Weights of a small GPT-style language model, trained from scratch on English Wikipedia: 8 layers.
Each number is 500 + 25 x the weight over the matrix's rms, rounded and kept within 0 to 999. Layers, rows and columns count from 0. Numbers have three digits each.

# layer 4 MLP down (transposed), 256x96, rms 0.295, rows 123-171, columns 0-95
525503482514515463496520505529507499527457466494509523528486475522504524556500486507475499505452498480511510498505474487481514532549482528502505536509511498545485476501490527524474480506490517531486533528495505536517490470500543486483437473444466483511520502512470551543506495523508491473
529511519530501444491532509489450514496535500480504497520497534539515548465503511491486523517489476498515482497517497519490517505507548522535502465525495451524498435496496492523534512482521505509476504494530510536526479515509508480555519495485507498503507565478521494532492504506482563505
507496523494502487534447529488522509550529484511501496489500539498511501497556475451528496470469482532503481473463491480423508514534501509506504480516514550464504528482492528489510509473488543478487472445483487508480503479531503505507496531513541501488484545432521529473492533525489541494
488514498500515487504484531528515491527491511479510550476502481481482533514482514493484472482523482518485579492497475439497464531488474487496495525472521542469463486491504475466523486451496463521519515500484531503500478489465491498468521474554497485546484482505495510487475486530448492493
480464491480513505507460512481505526451461506492479473470467538546526496497480504534503512527538497525487499467468506478507510506486487496503519452512519536550482547489484456534501499491515489488490517502519489534457504508497486509483468558496481498480489511539482510472554515514535497456
516484515478486522499530487453503490490490440488468502453495495489487488529453455513505480483511485472475514501547491548521493504479506517506521484490520521481500507495482484507490453483485512501443521497465473490478486487523487517509476457517502485508523486522477466510506488541534494512
509474504506528505509472501529494491504502474519453452475503456482555528533506430518487525488543496548543499538548493558529453477439525534552508483513499487503492450516538509475512503494472525545503490498523488502507524543490480508504521510465482458516514522477483527516524464517523499492
505511505488481523500514486537488510508504515498488508519489474529502485524497536528509488492496500522468476537494512533510492483462528488510528545488492516454505487509502523556499503487504549494536491502497540474505504472465471509506516487521512517493525534467488489472476500526510477490
466484530494519511473500511480505475544512491488513489455535473517509461488501474483495448526513475527516479526541518535500497485517537558489523488529477495514494484504518518492479449477529510520464493485462499485495464516479481490514502495506477516510474479535533495482466516523472508490
468538496551543523504513507539476476548503490481504479513485514520506466508484506503501507503476465478487515511500469487469518505522527497508455512434449454515505467495474527488470489491518494535470500532489504418567505462464495492433516519520518574501497539501471472487500499497544526512
501513483514529493450467525536476546518515471508517507492508491514572473496488550486536526548570507495497516512510492533493484477493534479521452511490500503501504504507513525478493466500510515468513485477461522476477445520543475526518493500529487513475497495463501480506523477518478485486
483495484478485491487522492513492511531490516475496468489480492551493522551478500527529531517496483512528522553523521521480525520490460545489513498507482484519436486481497504489506485516535452506491527521493506487487497524461489515537484483513494485514524490451528438519507512501529505479
506482462466470519500495472469451481491496536454471545491512495523506514504509480452521502528515526474524525497503442495513550514484526518472522501496474488529468539466475503482523513536439502471516443519488504531517496466523486499526509487467505549512505479502494539540518560484502518496
468515541508528500478498522482514491545494517559524503519529501499507458527486495514514537478474462557486507477484495505468523526547526507538497493522513506489533522505512500519471477513479493478494497506516498491464508550535506465502493506483505479457480493499476473482512503511502466532
488481548492505504511482508512509502525475513505487493470481516524490508521509480493504468526497436481496457511503537510500505508500481531450511471502530495513481508491527494514531523522465536453491490459487534518509530529453467527505510427460518517513487496526506471510482520503522522484
531531489468474492521489517481511447503440547515489557519533483512538494477503518485476502479475533489529480490524470527481474483540532451517503476490475514482539514473515488491467486500494539488511460492461512533488523488483462548487510477452502515532491505490550556501476544464457527498
519491506532471469527483526483489460518502486520478473508519486498527414514498481504489472489519494437545487484501456502486537499478520519469497474494473516496466498531485477511506491516543494516514518462491508492476526555486527529523523491514500440471420493522466537540515498510500523480
514499483471501514493499508470481482494529476487543492491458520530465481480509491495472498482514497503484496515530464495463483535535509463473490504502510525510485491502540503580496530506505474513538489490497490509465516520478513504532473510502499500464552458489510500509469510482447507484
464519535471539529546433502513534494449523478485495495488540495494518490518507470532473503498514478501501521495438480465490523523503513492494500494480470462485503502523529510503499514493480522503517474503479507519497540506545550462467484512469509539508501494452538482509543499504489526457
536570547580471501516489462543483481486551511544509509560476501511510474551525471518520473528539528511467487511466538500523510510478472494485461491502472489506532524476528482481547456445481526503509485512505544561486400523456473504507496490542486568499498501477489514489442487545506449522
536517505529497505505485529507528497509503488530493505469503525511497500509513494515457480485498478517456524560493472526553495553521500478528444485504513477531462517526473515509488479520540483531487531500520504536513518505473553489484467517494533515482466500508521465527558485513513499476
524507513512510486486502472539449529502474474462528452522491504525451516507457474474553508528504493502534539489503489495511497519516477518502493515463450496505447528498561504518510527512490448467509485473555500478514465544476485517504483541469483511494473451508478498516402535516508541502
489508509497478469505530498495524484470521485466479513462473490502484488483575463485475472514459508509511436516496481500550506516476481490474532526466530507480474496507502503496484471510490479518502518506504492479546485482467537490484511488537516532487528498519500527501527513486492518513
467495542514532517497496499508517508507492552491547527485491502423512501503492461516522485480512491538509441500532500517519492458489502513505499496511505495482499532480499469511493489466526485498507449501526427490498495579507470498514509549511512503471546511481505470454512533495504502505
537478461499415514514506528483534518540492475505503490478560439496507468512494524518507497503510481503487489479537492498545519515486494448488468514497535505509511540521471516507462508503525487516479492492486540521492520469487481494529511510450483466460491494508507481523550503479512460468
511416484469536515546516552450536569465513538518536563502463512499470489537508523526536509532556472578502539536553603483495507513540444490444491486457498503497459557484499488489479516527482465494491485547486496553525488481523481499503527500535465552544500516520493543502432498532513494504
504515485488501502483467506493524507482447527533459510499516466500495453506491509533522487490548496507492486497490487495489473478526493482485497504492488517469527538508474464480497515470455503526455499510472492490508508517515469519521482520478531514498488515522529483477547501515528500526
477503511542482504506472487486521500477452545505524492555514500501486474476508550516506480504454514495494475499490542513497543490503518486503492494473547520497498482479500498521491489509520493503551466496496523489536506530465543514510529540492536458477492490539491498506470511490521485525
526501447461524469520527469502474489507533544472520510570530474545499525503497487471493547549493470480484567489504518498527514514507481517505503515505454523478473476501542485521473510497431481528507546446518525488481462519503505495481502517524517517494493502510519499563536488497491534504
484448505526502478476508523537511487521511525542490516475515523480527493500504508494467442479435452514468518511449482497509508512528525524500489473453514517498475467493492516484510477517462470484501513466513516489497508481496519491496487479507509485500510481508504511503511483488520489488
509485476462491486486469510507489483488485465525527529477474475499482522503477478502498497496489507488523504512515537535475493512507468479518530514515507462517501471508482535495453475546503503514526546510514487524475545477458527451526523508505520511453529540496411498512470524488503485440
521511558475497529482479484515466541513501499489490503520531527486468505516480520513529519520501506540501488490488498468502523498518519529481505469472516483529513521534505521515527517447499517477491460521589455505491580503507450492442526538489504524520478481494512503525533527481527508531
473531507523476505448441459533488451494496511481521522488496470496486486469502527496487508557486488482480484505500478541518485463491517494498543495505467519442480494515491506473475471494466507485453481517491484514484517530523498492522520512470538481493504487489518533486514505480496503515
472534486478523504446569515493494513535478497499466462500492556502502488510538512461492497535470531520473483504477535514501496519449533486520509554508525523477465518467487514498518531544495497495521482521484517509443493470512482492492523481554531518546508527477497546501495519566505493505
541519486471499528489481470423532483464473508477500521488512507503479462499488516497500460494527503488444498460522527497477504453513516484506442496507517509480527534486491487470524494471477478500535503506456502522456530515505502485515463484520487486482494528511522562521541524483528536487
469496507501507487454470507518477491468484506492504496543520502522496513458480476516475503503468490538470488492465525465542456527504492460523509540498506534509481496516484538504531518523516513488543498527474525535497459573482488515450508504472484472472540499471490491469489478550481522483
490528500464521487548510547541482525545488508517431485475491541497560475544498517538466529519459479447538458502535471487504507515527506496498461493498510493479472454544497532447537475464551493519496479497453493467547503472527494441493463498486545491445514491520478496504508449452510527486
488489523482481520506523527461522471474463463497504481502527500487469497452485464453490508498538509501481516489504440490506528499496483536474499523511537493531470501482469477456500543507464530521530472474554503464467497530488486510461485471483483484504539525482508522493508515469530514503
531552530473436533511530460502513489531473532475482473459468482504498468514503494505524489489491522513521516531493520503501562476512472502530472467475476463498495468469494454454483543475482422498500492537534469498498507511484531510510513530507499468501500473522463473484488499509541587457
532505470495527543539551513475498488499503506517483495469502490553494517464498499455494509485509537491552489511523498456538527476470472485494483555524458504463474485475481460484506495498524492533499477514483515518466492492527497506496506488478518522500525492525513498500500493515510535471
510524498482498488530522498514492511489500491569455528510474510503468514536521513496563494495465497511521510506503532524490503575456499519487499515536524480482526531491493472548534488515541481526481473522525483511479486502487495522534487499504484503481497527502494493480495471557492485438
522453511529510483490533557487531445436529526499478499526474504491487485485498480508474468534509545510476513517500473566497484489537497485521465496473463499513502471484482494483504549536470499476522504496487547523494483530468514503509477546500517454494519499470459531485455478516490500474
513477491521498512504508507472477518519543506495485529522529530480511513490508464471519553499507502449526490516478509471530495474450503474539488556504497465504462533521436524496536490500492485499478481516479475511474496506532504493486508494488506482535498491508469483529474505478515498489
547490525495456480457492518498458512501534490506512479483490530491498499475446480489493487514512488465493502524495505475511515494493519487516523537525491484473470531540496524524561489492531432478478519517451490499519496487471540528493521519532527503513504466519496504502465537511511509474
485483524513492526486483464512461520509497518512510513483486489538501492480492535491523494532554533497488506495506512490455469504479476493535511522490523509526516484500491497528464547517554488522493482514533494454525458500505462497522530544511489540467507494569499490510489520521525541544
479491487493502490497513526464479499460472490472503491471468517509478491470535532549451558479483510479533524477555505497503450537501511485471464544475503499544514491528481497517514466475517504521529512497460552511496486497488479524542505489547563514549495487509491488560525503492535537529
491475466484460478483513512496506503507463502446518502497509479520467485496454482490510562525518490463550468469520516493493489447509468508474528490497523514493499475510498503518472491490520488515533489543539464496516489505504511514459509503511488522470497485533492490491500497458529533529
487495523539529535493517529520508506507475513531508507517466526481506487508505498516494438480488452509471499458476559496496519503563510533493541480496479495454511510477535518548457501489475508501531500536517521484537498495467509473442509461516486472496526536543487478483497475494466441520
500511489451490501501480505461498501499488509527548500497505477525500482485491500520495436496513472491507509546505499490500509488483466527435491505504483484523505520495503535514508462521521467480559481478489514515475494452449501502551525494480481514485507513526473527491470534481451488502
# layer 4 MLP gate, 256x96, rms 0.297, rows 124-171, columns 0-95
492557485459487448517491500510529471492522518517546517515527538471498511514517505488488455530549474563519463505501515543478470459484503483508534485502503473547498504485541483500486520516569507505514469502500528469531556519470481475508459474492494519511511505489465496515511503517496507494
546487529490553495480489517522534488497468487503477503477476483463466486437486478489498507507501524487516535497485490471508498454440508541489499469471493487510485534479538480517466483527474544512532517499458485514544515486512498519512505495533485521536509556487510457520458509526444488437
502471510511506501481545448495500542473498471517494510476471449522546473517498491518481492508495405457498494469458516491516518520507505502468451487512555531490514521508498508485433495481452492543502491502472512516514477495476500525506484502515469518517503510497483452501524455490476467519
514502493508516507469465511526515482523512488496515531494526488480552463498532505477487520453496487506518503518459496541502479491482507526477489492510483498501475485540545532491494503534512501481504532488486522504493516490497547485505578483529519509478505472502476456507497510521490546497
473521552519501507459455547517546501501493502484457471482517562493491482474483533523553517477508507534471511497500475505496510460513466485501486520534454470542510499492475426516511494512501542496528499475575530489529473545509504532509512541509498477519499523486485525486449456460506474492
481548515502545478456495515503538524482470416509521481506476498518491515486478506457475476505496505511516497529480476488496475480545490550545487512488478472520487506484505485499524455510477510498470518484468503454497521462530509530494504468535496480527509507469519525504508491480483512485
515499479507459521475524464513523495489492535456470505513495523519503507525503517506489522471501518542474523469499513508551500481497463504486500538478478538494488489532493499537514515475499522473525529458483532498513524509463455515522529472495534496446511511466522494516502504515506485459
492502537513514503519497517523457531537497509491498481529492551498533495492487535513544544473517502461491508471496490519481487522464484485500454456493483483531523467507508533536496481490521514464495507542494497475519554514488500523532511557488492567496495518586514487478520479524508518492
480499517522496504478484524554542514494473474461514485510504487468496495513523511547483463494500483475435486440504520506493492492470471495504483562512482496532466449527541486491491534485475496469502467495528492518507480526476479499568490517494485556499498503463523494505493507450466488473
531467471542506481511499515508507523536477526508465456517509540465510525516486518515503515474522486544515506478493485473485549501456493525498510531494510455522485485510487517513487520506465517473541519505524525485504484498492465505455540495540505492512518499515490492488472464532434536501
519476475515501480479445514565483479506557497484487473546563536498483514507469505528462519518482512509507514511523505507518497469547489497519474464495478470544482478508507450503550507504512529510500468512498563479511477478536466453480482500483481509524515509494486480487516516495566496471
517520521443508551440522496544524515513509492474494509527480522509494518487517500514553464465510482469467490506514464481523491554496490505504502498493485527504473485546523479496533505485520482523492495541470449507481540514483507515488487494540480511482475503484531495495532489482493501497
485471480519506498484465546520508515495487479441448517485512533442507512510477491545536465509509516533514498474503475548539483439506493505488500528442535473507493505510512492483523491514498482525530505455515485498488488417511463540521459451440509495511513514504466485496498486502483485494
503514512494476537513510495544477488555503513487509475537507529469467514528483513511497494497468478546522488508526523459504508487523501496490478474489493493511464469495535547530490473505486518498464467524474493490486481505509506480546531509487503486477494461544489493482503504512509529500
504533519508516511530558479494489498519524495479517451483499483511474480500472505473536475490553512463499497507531466494481522516547483520487524520475512553477505523505516509512475510487530503466495539508507512492494500507477535519461513501554491518474537533515518507493488468458506481512
502478533508475502483513521500486501484504529489490514520535452497456455516492530488527489530517476486512522487509514464496504495504542494498497517488499497511548530517515528488531516469486494508514533515505515482535481509478522479468480482534503523481503507466516535473509487500482521537
520527487544495494484484504505482493423534485515474456488475499474478454546493532471474513520509457516483486523511509505552547485522519515484491488515497514523523513530561524483484477515501494484497503553509519481523509537481506532480499457520500465508527506528503564504487495482493502562
550521530563515467535461526485498497553509467507551528501472520501508504484493486528517487477479505481478480472490507506485484488503505514487459515531539486509492503496528489501486544493500538536495528563463532488481477495527526558544476494485541531484500501498477477520482442480451503490
518489512482493528509501471486473533469486515529508481466494479502491490525465514497494513466498479511484516536498503459510566509546533518555483528512514523485563529515488481483541458506507539506498530438504512476520487498473511527482510495529512523482505513540545519495510492489500482480
504491497538467518511503451508522530493561493535472533492490486518548459484502485453503518500492520459519494520504502509509487449532490459515521527531517501482542501516529473472528456482497543528504565459501525460488466468443501505447473489546517535488514549493525492509540478499488449492
505479502502504468515461547499513477511562489538497502459514506470488509460523509503480484523560544582529526512523520519481486477527544505538499467501476437527429488450509453489500484489493550518523471544503518503516473481522550484546501513468559527542467484482528527475475502498510485523
506476527458522543466539449512520548480478459525488481507509528489509468491480522462509503516499470457516439478537507520549482492477492495488492500483531509488529483504500483502511485450499507535479503532518509500464511463483508526507458521510459489484468504450541527464547470491498474499
533506519495509521477521451463509479500525497489492496505533487552507456533490492530483506524501494554505541474524513498499490531518506522498541473472486467508499495524492488531467521483541484519513512473528497473479511478461497464523489440506536443463548440486521493531505512507496485545
485511542463534541496512533483464527522491509506500504475486487485521511453467502524502501492489508512549509505503460472505511484521504543524530509528457530546528499511515490472480465527467521510506509479483487495539545542486515526475522527549507490493466479479537508502500475507526489487
503549502518512508482503505465521507527516492525513484486525497500482516507502478501487481507512521487503472503503503487512507507532501500513499480500489500507486471498529484498492506453513526489507503507494500480488495488446503501511509517518499504478510490503539448477536504499500475504
469462505540456475503475524485489459487513465538477501491518518501484464472532500494461530480469524545498506485482477518493512512504513455531488503500475466499516485477467516512550502497535528517511532469481525476524521536521521477496504478513509553517514543468515498537508502443486486501
438476527511519501512484476530466517521495477529506485512527529524516506453507527508523502535497534505491493537481513478527528475486537536461582477497504492481501466474524484538500528495533502510483525514505497513486531444467497540511496531522504494474496497510488473524520513469465522476
500501523508452520515510541512467505512507484477490505507486491488497520466532507488530545475457489453486518473505504479518509475490468496502461528501519515537527485484521530499518477492505532467524511513528538487500487524492488535521514516508520557530529523551518567433547478519450464489
510517509541474501475520484528515513490513484487434506518526460471539471457555476510496475474501488512464501524479479494510457492458524463458485507498499505531494510509519494517492504535515501491501474467494518447459523526526516516502521501509506497511537474459481493533532448489502489543
482483497533497480497561543492492513534478523476497507511480506499504475458495529499494495456514492479505524527531482444535487517479445518470511509469451497508493487511509521518523503508476517482497518474504486487486486504502523542497538554514501494496539532488516512493519492459481489464
490519548466533474486498547497498501489514469514463496511501497464544568470489513504489508513498462496536510477495509489460515533517504516466514527508452540496494490481522474488528526555497496527503518471550495496528539501516507515466506516565525476493428482493491479507546488519487510530
485511477490462507514481541488504527510555511529485501531497499502494488497516526467542526525517510490472519475512504511472528541510511489481528470528502488485493475510528555522497475498457508529503470550519498471492488472548507498518537491506460520502536522539547531417507483484527472518
535535478515550432453455497488470486521460456463492508476465471511554524462538497496520525508486505500536477493509438499514497469492458514476516535504483500498497462469540467474497505491525492546536501475498510483520535432508492512519488521531451485534496508498484545478522504448472484498
468484497509521493515468519542482464548539501535529459504509477482496508473518474513501507512481516511535471518469505464512483569513531489454539491493460519501510506500509501478459493479491537518473498554521470520500466444520515535549499542499489468523527490484486402504537481508489478508
483486501494518465502486478498542475478458490528496512480467522515489511531499511522503517507467486460527495510507492555527512523529509514494496492492475546515478474491513494488465516529490494534495545444474495489495482472477571488506518517518508497481484543475528515492479500493479487456
483535507462523488479496491520502489471525528456533506570543546483502472468483479543507516524484487524486551475527475499498471503507487485502524476488467523466518538508509520551449523537509487525531535507514502508471503463496506519517488445539517533460511462503520500471507506529485544499
498504497487521497497494530479459453525486501518512488519503524499492489424499492491513497487555531506503534525492414532515483547477528487443556475513503472514487511469497467506525503520505492485468484552528450509489470467481512496487480523521497465500511510505520489494502518486479527463
559533490497513523492514533485458508514474537463520526522513483482522552497499538512482436525495501500485504481505515527478436533510488500466470534491499505512497479526566480531555479481524495500489549456504546513527461463486493490538473470500483504438498487507471506513573485509516491455
516490505517449501498482517522460476505548506495475479510526534465506458514526486525513530543498491479524519508499520536512498503513481487490564502490504503509488487466498475507538464466467498503442493493487481496495493495518483506542508477485493437463484497445473543517490532492501486504
450549521516519518506502504492524545486484459513519435489469517454508550501484513508465504498523540521496473468521479479495539493502507473538495510508509475522520469500507492515465537515468528492493489495470489448522483456514521481499471493506494519470485503529462489507474492509530547472
515457502521500490472493495449530479488518531517489494487526499520511484493515441504481520494481502509523542540476493516514504486492516478445508522516515498486549507532496501476510469531500509491536483489535489494510515510536522511524501484530479513508498532475520537484505468520478460493
556521514512504465486534495500494498523482472499472518541496533499485518503530486497500503475536505510534547514462449506502516445511477472485537463476470484576486476503490457504479514515511473523502478482499555489498493449520507470496509508488515500489505493470493476507477487492487530508
493499472444512479537494491499528508504475476430482522472557495502495513451509506553503490487509502501429506488496512452496490495496503504509441527483452556521444425481522503516453496488481535503526481521540462515511512493460469539565487530500479498491484517530510478473507451493451501502
523499499529455480476510493481495472508489441503487500523534483485493445519546488514490515518497479474527510512474511530484512518491529484489507501514491455507507513463483474519507514499532466462489504540457523448465502448504542481550503474446493479495477501425505503520547485478488462518
503508498556534476513483517513476483492494488499509457481475525465420471489487472513527466502500472509523512496498490474506484524526491488475529513522512568530513483540525527475526527500543521514514514495524474442500521516494476550475464499563485483532493457481490478475506479442508526538
499492466494483521476497504521500508488564468520467511548504503537521489473491524531527501522536501465521485433528526476526477486493524512482515504477515498487489502501500489490510482466506481501522494471480502460474494492493504476463506494493544531506513474530497511466475508476532428490
510491503475485520468504451483486527501500558499489505499515451524505516498510502500500504494508483455519545480508546451523494523527477490455480485540501544470484521517521523510513461497520452526497470448487468512518495522483476496465469462507456488473524529530532501473495493497484495495
508477502479490534549483504531482532480497522510500517495483438488532500506512507489504485506487458500441502495472514496497542529537492525441473477473492488445492529547515517484502429504500521555509460512509455481485466492485543463519495539514510513498438535527513496523476482498448485479
# layer 4 MLP up, 256x96, rms 0.324, rows 124-171, columns 0-95
480490470480471483486476487509482500476532477498492544525504534514480497483496513535493482505494443507524471480497503467528498499486511520537486487528454457525482453504492484497459529505507492510465496480510494537504480500559472512535481483480535503489472491492483498522494519486488538537
546498482479515472476530465522513455462495479487474526537511542493554486539478484523529531512485498455514508483479518503485506488499484514499505506532521507481489447496529461501496501496474492539493511466469456500494509466476500545487482522499498513536546481486531498501489503450498516493
515476534521501484506499488526478538501449529469534505501526484513501521519520505540507502484481502509503479483506479500514528517495508501523506492523497529492488518497486502473512507438484506537499540446528509539501511522519495484521456537545470443488511531497506500462453494490474491453
511512503502514464525487559511467484505527532497485493462500499466476499501532494507495536496512504523502548510514508493488493505471503507550528445501498503504481504494487487508496491496522507504537467501516515465494555530513568496476502534500521487528476524476461525536491533448487489479
524495542483496518490495493465497504458516464502484455526515488551485481483445498500479495524530496514500481524482497534476495495498523490497440484464484507462499485508465482506527491547452527503484509497503515508443532503495493521507482521524490505476533534497508508490496532516516566486
512516493479501503511485532531485527505514497537508454489479516473504553514452496477504494499553532482537497479471496487500518509527519566526528498492525515541544523522532505461508522540485524501532491492428469481535534511498505502503459527497518522524484513511527509480533483513504555464
534472486490474514539510506484497485496517486510475514502487484496489482485493462505512496517518495511502530520481482500501486532521559516474498471508510508512495526462510504467487501513466489562498465518505474519479505477512521534478489505477491537507495491512530489510472502486471525538
506488549506485509477524480523514486484485530523504448520521494493493451468512535458471499501494525460527496529502505485499486532495510505489517526480492471496526513533498523502568492491455476489479515502526531488476511468514519529485503546460486499529562505472541469510509490530454487480
489517511526480438492509522492471526530508453474523517503487524491527508476485510494460482476512480482527491504464436512485544489546494512523473538534471496536495512492525501468468498517524456502523504516508517478521508548529491494486516535521484502501537472532514482519470513529497503585
477491530489488504484459516512506521480490481483539502546492491498556471486506511482498534531520480505455506559489514499527508535527505483516475488502490521535502493505516461481520468517512504479482465498468498501463535486513499517527473489506493521497519527541491505507506522513519507501
484531506491488500474532528479520556499528526523480540525508501515508490490520497508497484498497485483502497467496547511490504509495523469495478539472491517457549514511496526516498470504523484485462529485499475490498518510538486502524530471544514488478460511525513521481472526515525498518
514431506504463535475477504496441478485521491528499510487495488497509487498523485498494506497489521488478568481484507454519515544494502510475543500495509486502524536486517516499513471512456465517470468533522427525476475506476532485482515560458516514519515524470522521487471455502509505477
537457521523496560497469520458521461462489482497474543486481500499526463482499543496509508479498488483498503464514476521510487457484533488530476527452512443446501469503504472479497509482491520492498475473507479514501503480479492538519448502458487526495497470482554522490525470526500495481
517475519513493500501510480486515503475503492541499485544526488483509515510502505513481509488487458467465463486521539520510524466511508483471473517506500497441490512511512499483529541504506514477479520490446510475495490534493509495501498457513506514438486501520475500498530526514515501499
537500485541477465524569488492494483468459484481506473459513532505515484505540488492556503543520510500500541512518507497487535447477527494480512465468484517508508494502529447466412518487507446503534495486445559476514483497441478542515489491514499484489479527485466568512508485477499479504
487500519521544503471472514498545475484481456485444527523490479539504469492503476467536499502477530487512534474493471532516504506494511497465554455468495459488510502472493480528486496537543516503515490500490492504457497472509524491504553500465493473486438475488510466478531505500518470498
526480500489493491497511472508497479503492472528544510508473503497484471484500446476488476501477449493500475480524490507489459469500549479490520463523512508498492520482490533531426513520527432497484504502446481483502498454486530521521518492515495494503473484479486500507499530511484546523
480461509493506510519554470492515533493496490456477504506480510503466517526514525491466510511548513526489534492483489510504517519471529490516484522512470518518522505484505511552513510477452502518514499467473462529505507493482505510526469490481518505499452528507552497516476515512544536492
556521484570443470495431515546481460495535492485487542488557508495516414483581467514488479481510563473502527497509484555468516512527406484490462465503485456501502540472482470496515441488515484474477497511553513508495462527472508469484463516540468536524605481455520500482466461516498431534
500525483481506484511520474540520528486534487507509456459490500497478510506522508507473550509494516511523522503520520496474514493493501489519511432539524493496515489503550477537528489441542495469527498496484492490507508525517493508455466478467460468499517493490496479506523521520517503477
486527517489547502480418553500513460524529472514503533469486512499476538456529515468493498531570486546491515546539459532483489497473501532515529491484481502541443449480515477464487510557469544511507459497513496532554483443528513485514515505491554485524439509544524492498454528476509513517
489515501480477512501493500527497460530516521516521481501470505479509528479489515535480521484467531492488517548536519512501522479519513500524483478509497505495501487448504491487509511508514512455477479512492505461471482499507513497480475557478484504494481521517507504467528491492484541530
486481514476551492503472535525477488552471534469522508436456520484482493513502528485485515494531493478459511518481483505495494525461454551498493495513473489507486506524536520558505515463483497494498520469477481501536509528507523500490493510484516542501499511543505441474503520505500533481
492498490520472520504473537527505491525448516487463498500498495527507503523532479509507514486521522467486478512514474513478438496471493489502525521486503468463494463484527515532483477509530520477520487514497503502503491500486482508521521548463524508486495448470515501490480491465455467517
499400468519513552525461538463500520419532509492565501447456475505464498543531523496448599496532484578420555514516540513500545509481474535494486436492453500488501566477510507503480491524469435518494430562475462492518482503509502495480500421528510533493483553598494513474394503550480537514
491509472508461514524510490502523472533490491485497530455517497492497504470484502515467506510489520531490530512509486485504485499484507476564489500506534458529483497435476474498503496501523532473560512494537484505528521506518533507516493480485524509507492492496509538502509459480531492521
480480512500533490554466545513487533534470497517490500456474512499515530502507527497551506526508504534497489512502501502490528486505496520495509502511508512488492499520510494506510511515490530452549528489478475494485534501499537514503502486528548508485484521532477525495506543503476475479
512453491475486511503567464466486490517463556533496529492494478517507499493509518507493499553487509503463515446533516486525489497502524489485543480472529537474496511522505496542416504489512489519484520488483500529543497522514485523455495413483520488463482496499470529441518472456508525507
476541472503533514532538462537524480530493457525498502495480500518502495509498531519527501480483521541499498513532461502491506488476548482502506518530533493508494508496514511481450514474527515494513466469505516510504504480499519475542525547495484492492515516466500486521528473482514541480
485457480521490491469478513521501537488496483558514483509458506511500476548483505479496550564494507517516523470476488485473514482513492492489549498511484485470488458510487492481504470505466505443491503527489474468508538490508484504470502497489519528493485522512498549517494508508501546496
480516472543495497496516540494492478525435501488462463502498486479519526486481497448475512456500455485572485494500492498498487527471491545513534496496490496512487495503543485507485493480474497506520510503526504479589504516481541528480532507511528483471485483525491515502506508483479539450
521488522528496535529492509512525518504477523455545507501484468483533499518451476524461531494458477499479519490481435496508551467501493503489510509526500511500554537497523473489502517520513499540454501506492490509491477468494512508489475493511551517489487491537515489517511504457455534532
477524476483529462504505484500498512471503465490514561469491464539471510517504470525508506500484486518491502504511526503471519469527479512509491503485477524524541482513475528545492495486508555566518468462485530484496522516476474547551503475500477489547559509466512551531510482515499497432
528500534513500537518515492453529513490506509508492544505523485531485549494537489503494523471494498518500509477505519526466491474480495515491523503504492497470495500515494506526500529510537455523494496496492488513508524517462533465489455486498505509485468489494533518512472491495559465501
449519490471461486512520487553533443499464504503521484523491548488511513518489480538507514500455473462525479552498551463504476547496477486496446505511449519510465471524517539529527489524479510493473538480487489516475490495511513512521507518493479477473480496484482473503552493498483497480
472523525488515504471522452446549463469464438486483484536490521499516508483442471520500482500474456506520472516439464490533474496484482514549464521493510510517490469544529534460467544491466465495503510471501485490502530495476499534496523514490498478490446499530501565511495485493512577474
495532509523507496521499523478517497510521495484503492544481530494484482458476515533524501468507515488542525514490533513487503458523472484476527500496516526509548476496513501479519492494530500494541491508512487476513479481493476483527479515501534498489516459474516490442432525534517472497
556530516496572538501496480462464495533482484481523495548490498464509530498481523499471507474547523482513481462499498529452472470543514519520526507469464505542490493521511485485588531505552507498504460447481536503556502514480492491483477512474447474536491476533513487535498518469522480503
510521474450481472512511485491474474578495524480492509483497528489473514474527465503479509482495515497480441524535501487510479514501462497518490511517511447511470523496503522456480493491508508516515485503511523496491519486506486513533557509501500528496452536520473476511560453498488512518
484484485510476503490517518520496472502493506499509476541460487451502479503502446507506499524528510459500506502493512456498465534498528449488530498520533486508519473463521487529505485465489488521521476526539489458479484520527557525495484537498488527477430488526495503487515506512509464510
522481507544494498510471531504510505542496489539483534492515507502523490491478510494529526510492533504505505524489480481510540468493499541495490527504517468525508537514474455470526465470509520512539510440504535467524533478502552515515509516539489535526513515462506491520493476490519469523
500508520488483516462480463506479475508505471492472482497472499462490496460464477495461484508520467483488487540476485519467537500532463471509488499531475473520516501454510553504461500528522474531516489545510505479433476488477514480488504540463491483515494506476455498506495511482486490509
481478515489527490532502520472530475531504535466494502474535511500495503492512469552487492478492508521496514498497468488514461511520483502467457485451444528552471508483471493485461483499517494502492477496525485506464501525470494524521482514492489499512512526506511479510473495488493507554
495498467488490472481525493479499539482483510484517485530486508510459531471493529518469522474504510511461519514496489505491525547502501471461485481498475481485420518568506542513494498502509517519495508492524499549485456525508456519455512474505530479519478442499533482456486507489493504502
500532482518510487472474506451506511506523492434489509549475504500493541514496512496497499486491482539466459533504456526493521527521461516498496517477421540494436509467507509508519503503531464507518490477484506486501518483506491510476485508462454503536549489487519465517509470514513475506
528528492548450513449551490503491487498468480499475503524488489477552489510485497521492508481474448501524495483482510451470485479527470460470461563498494520480495476527513490456520523504486463480496565506468466446477463519483496523518537546524528466451476514466463504523507479475484498523
472491490522498505492527494492480531517490540518527497502501443528521467519510512462487515498508455508486479489476516464476470514531498499518482495533535499496503519509524512481482520452481547490520517486465547513512469491528474459482501483552466513482548503515513481482494492480491460531
519497494526455489522477477457519463507503482472540484479462497501482527516495460545455490494499476484476488521499469477492529507493474519501475517501491546491484478470513491523464523510499472418524496508490530506501498537476495495546517528470479461520534505519513527509532508458516471517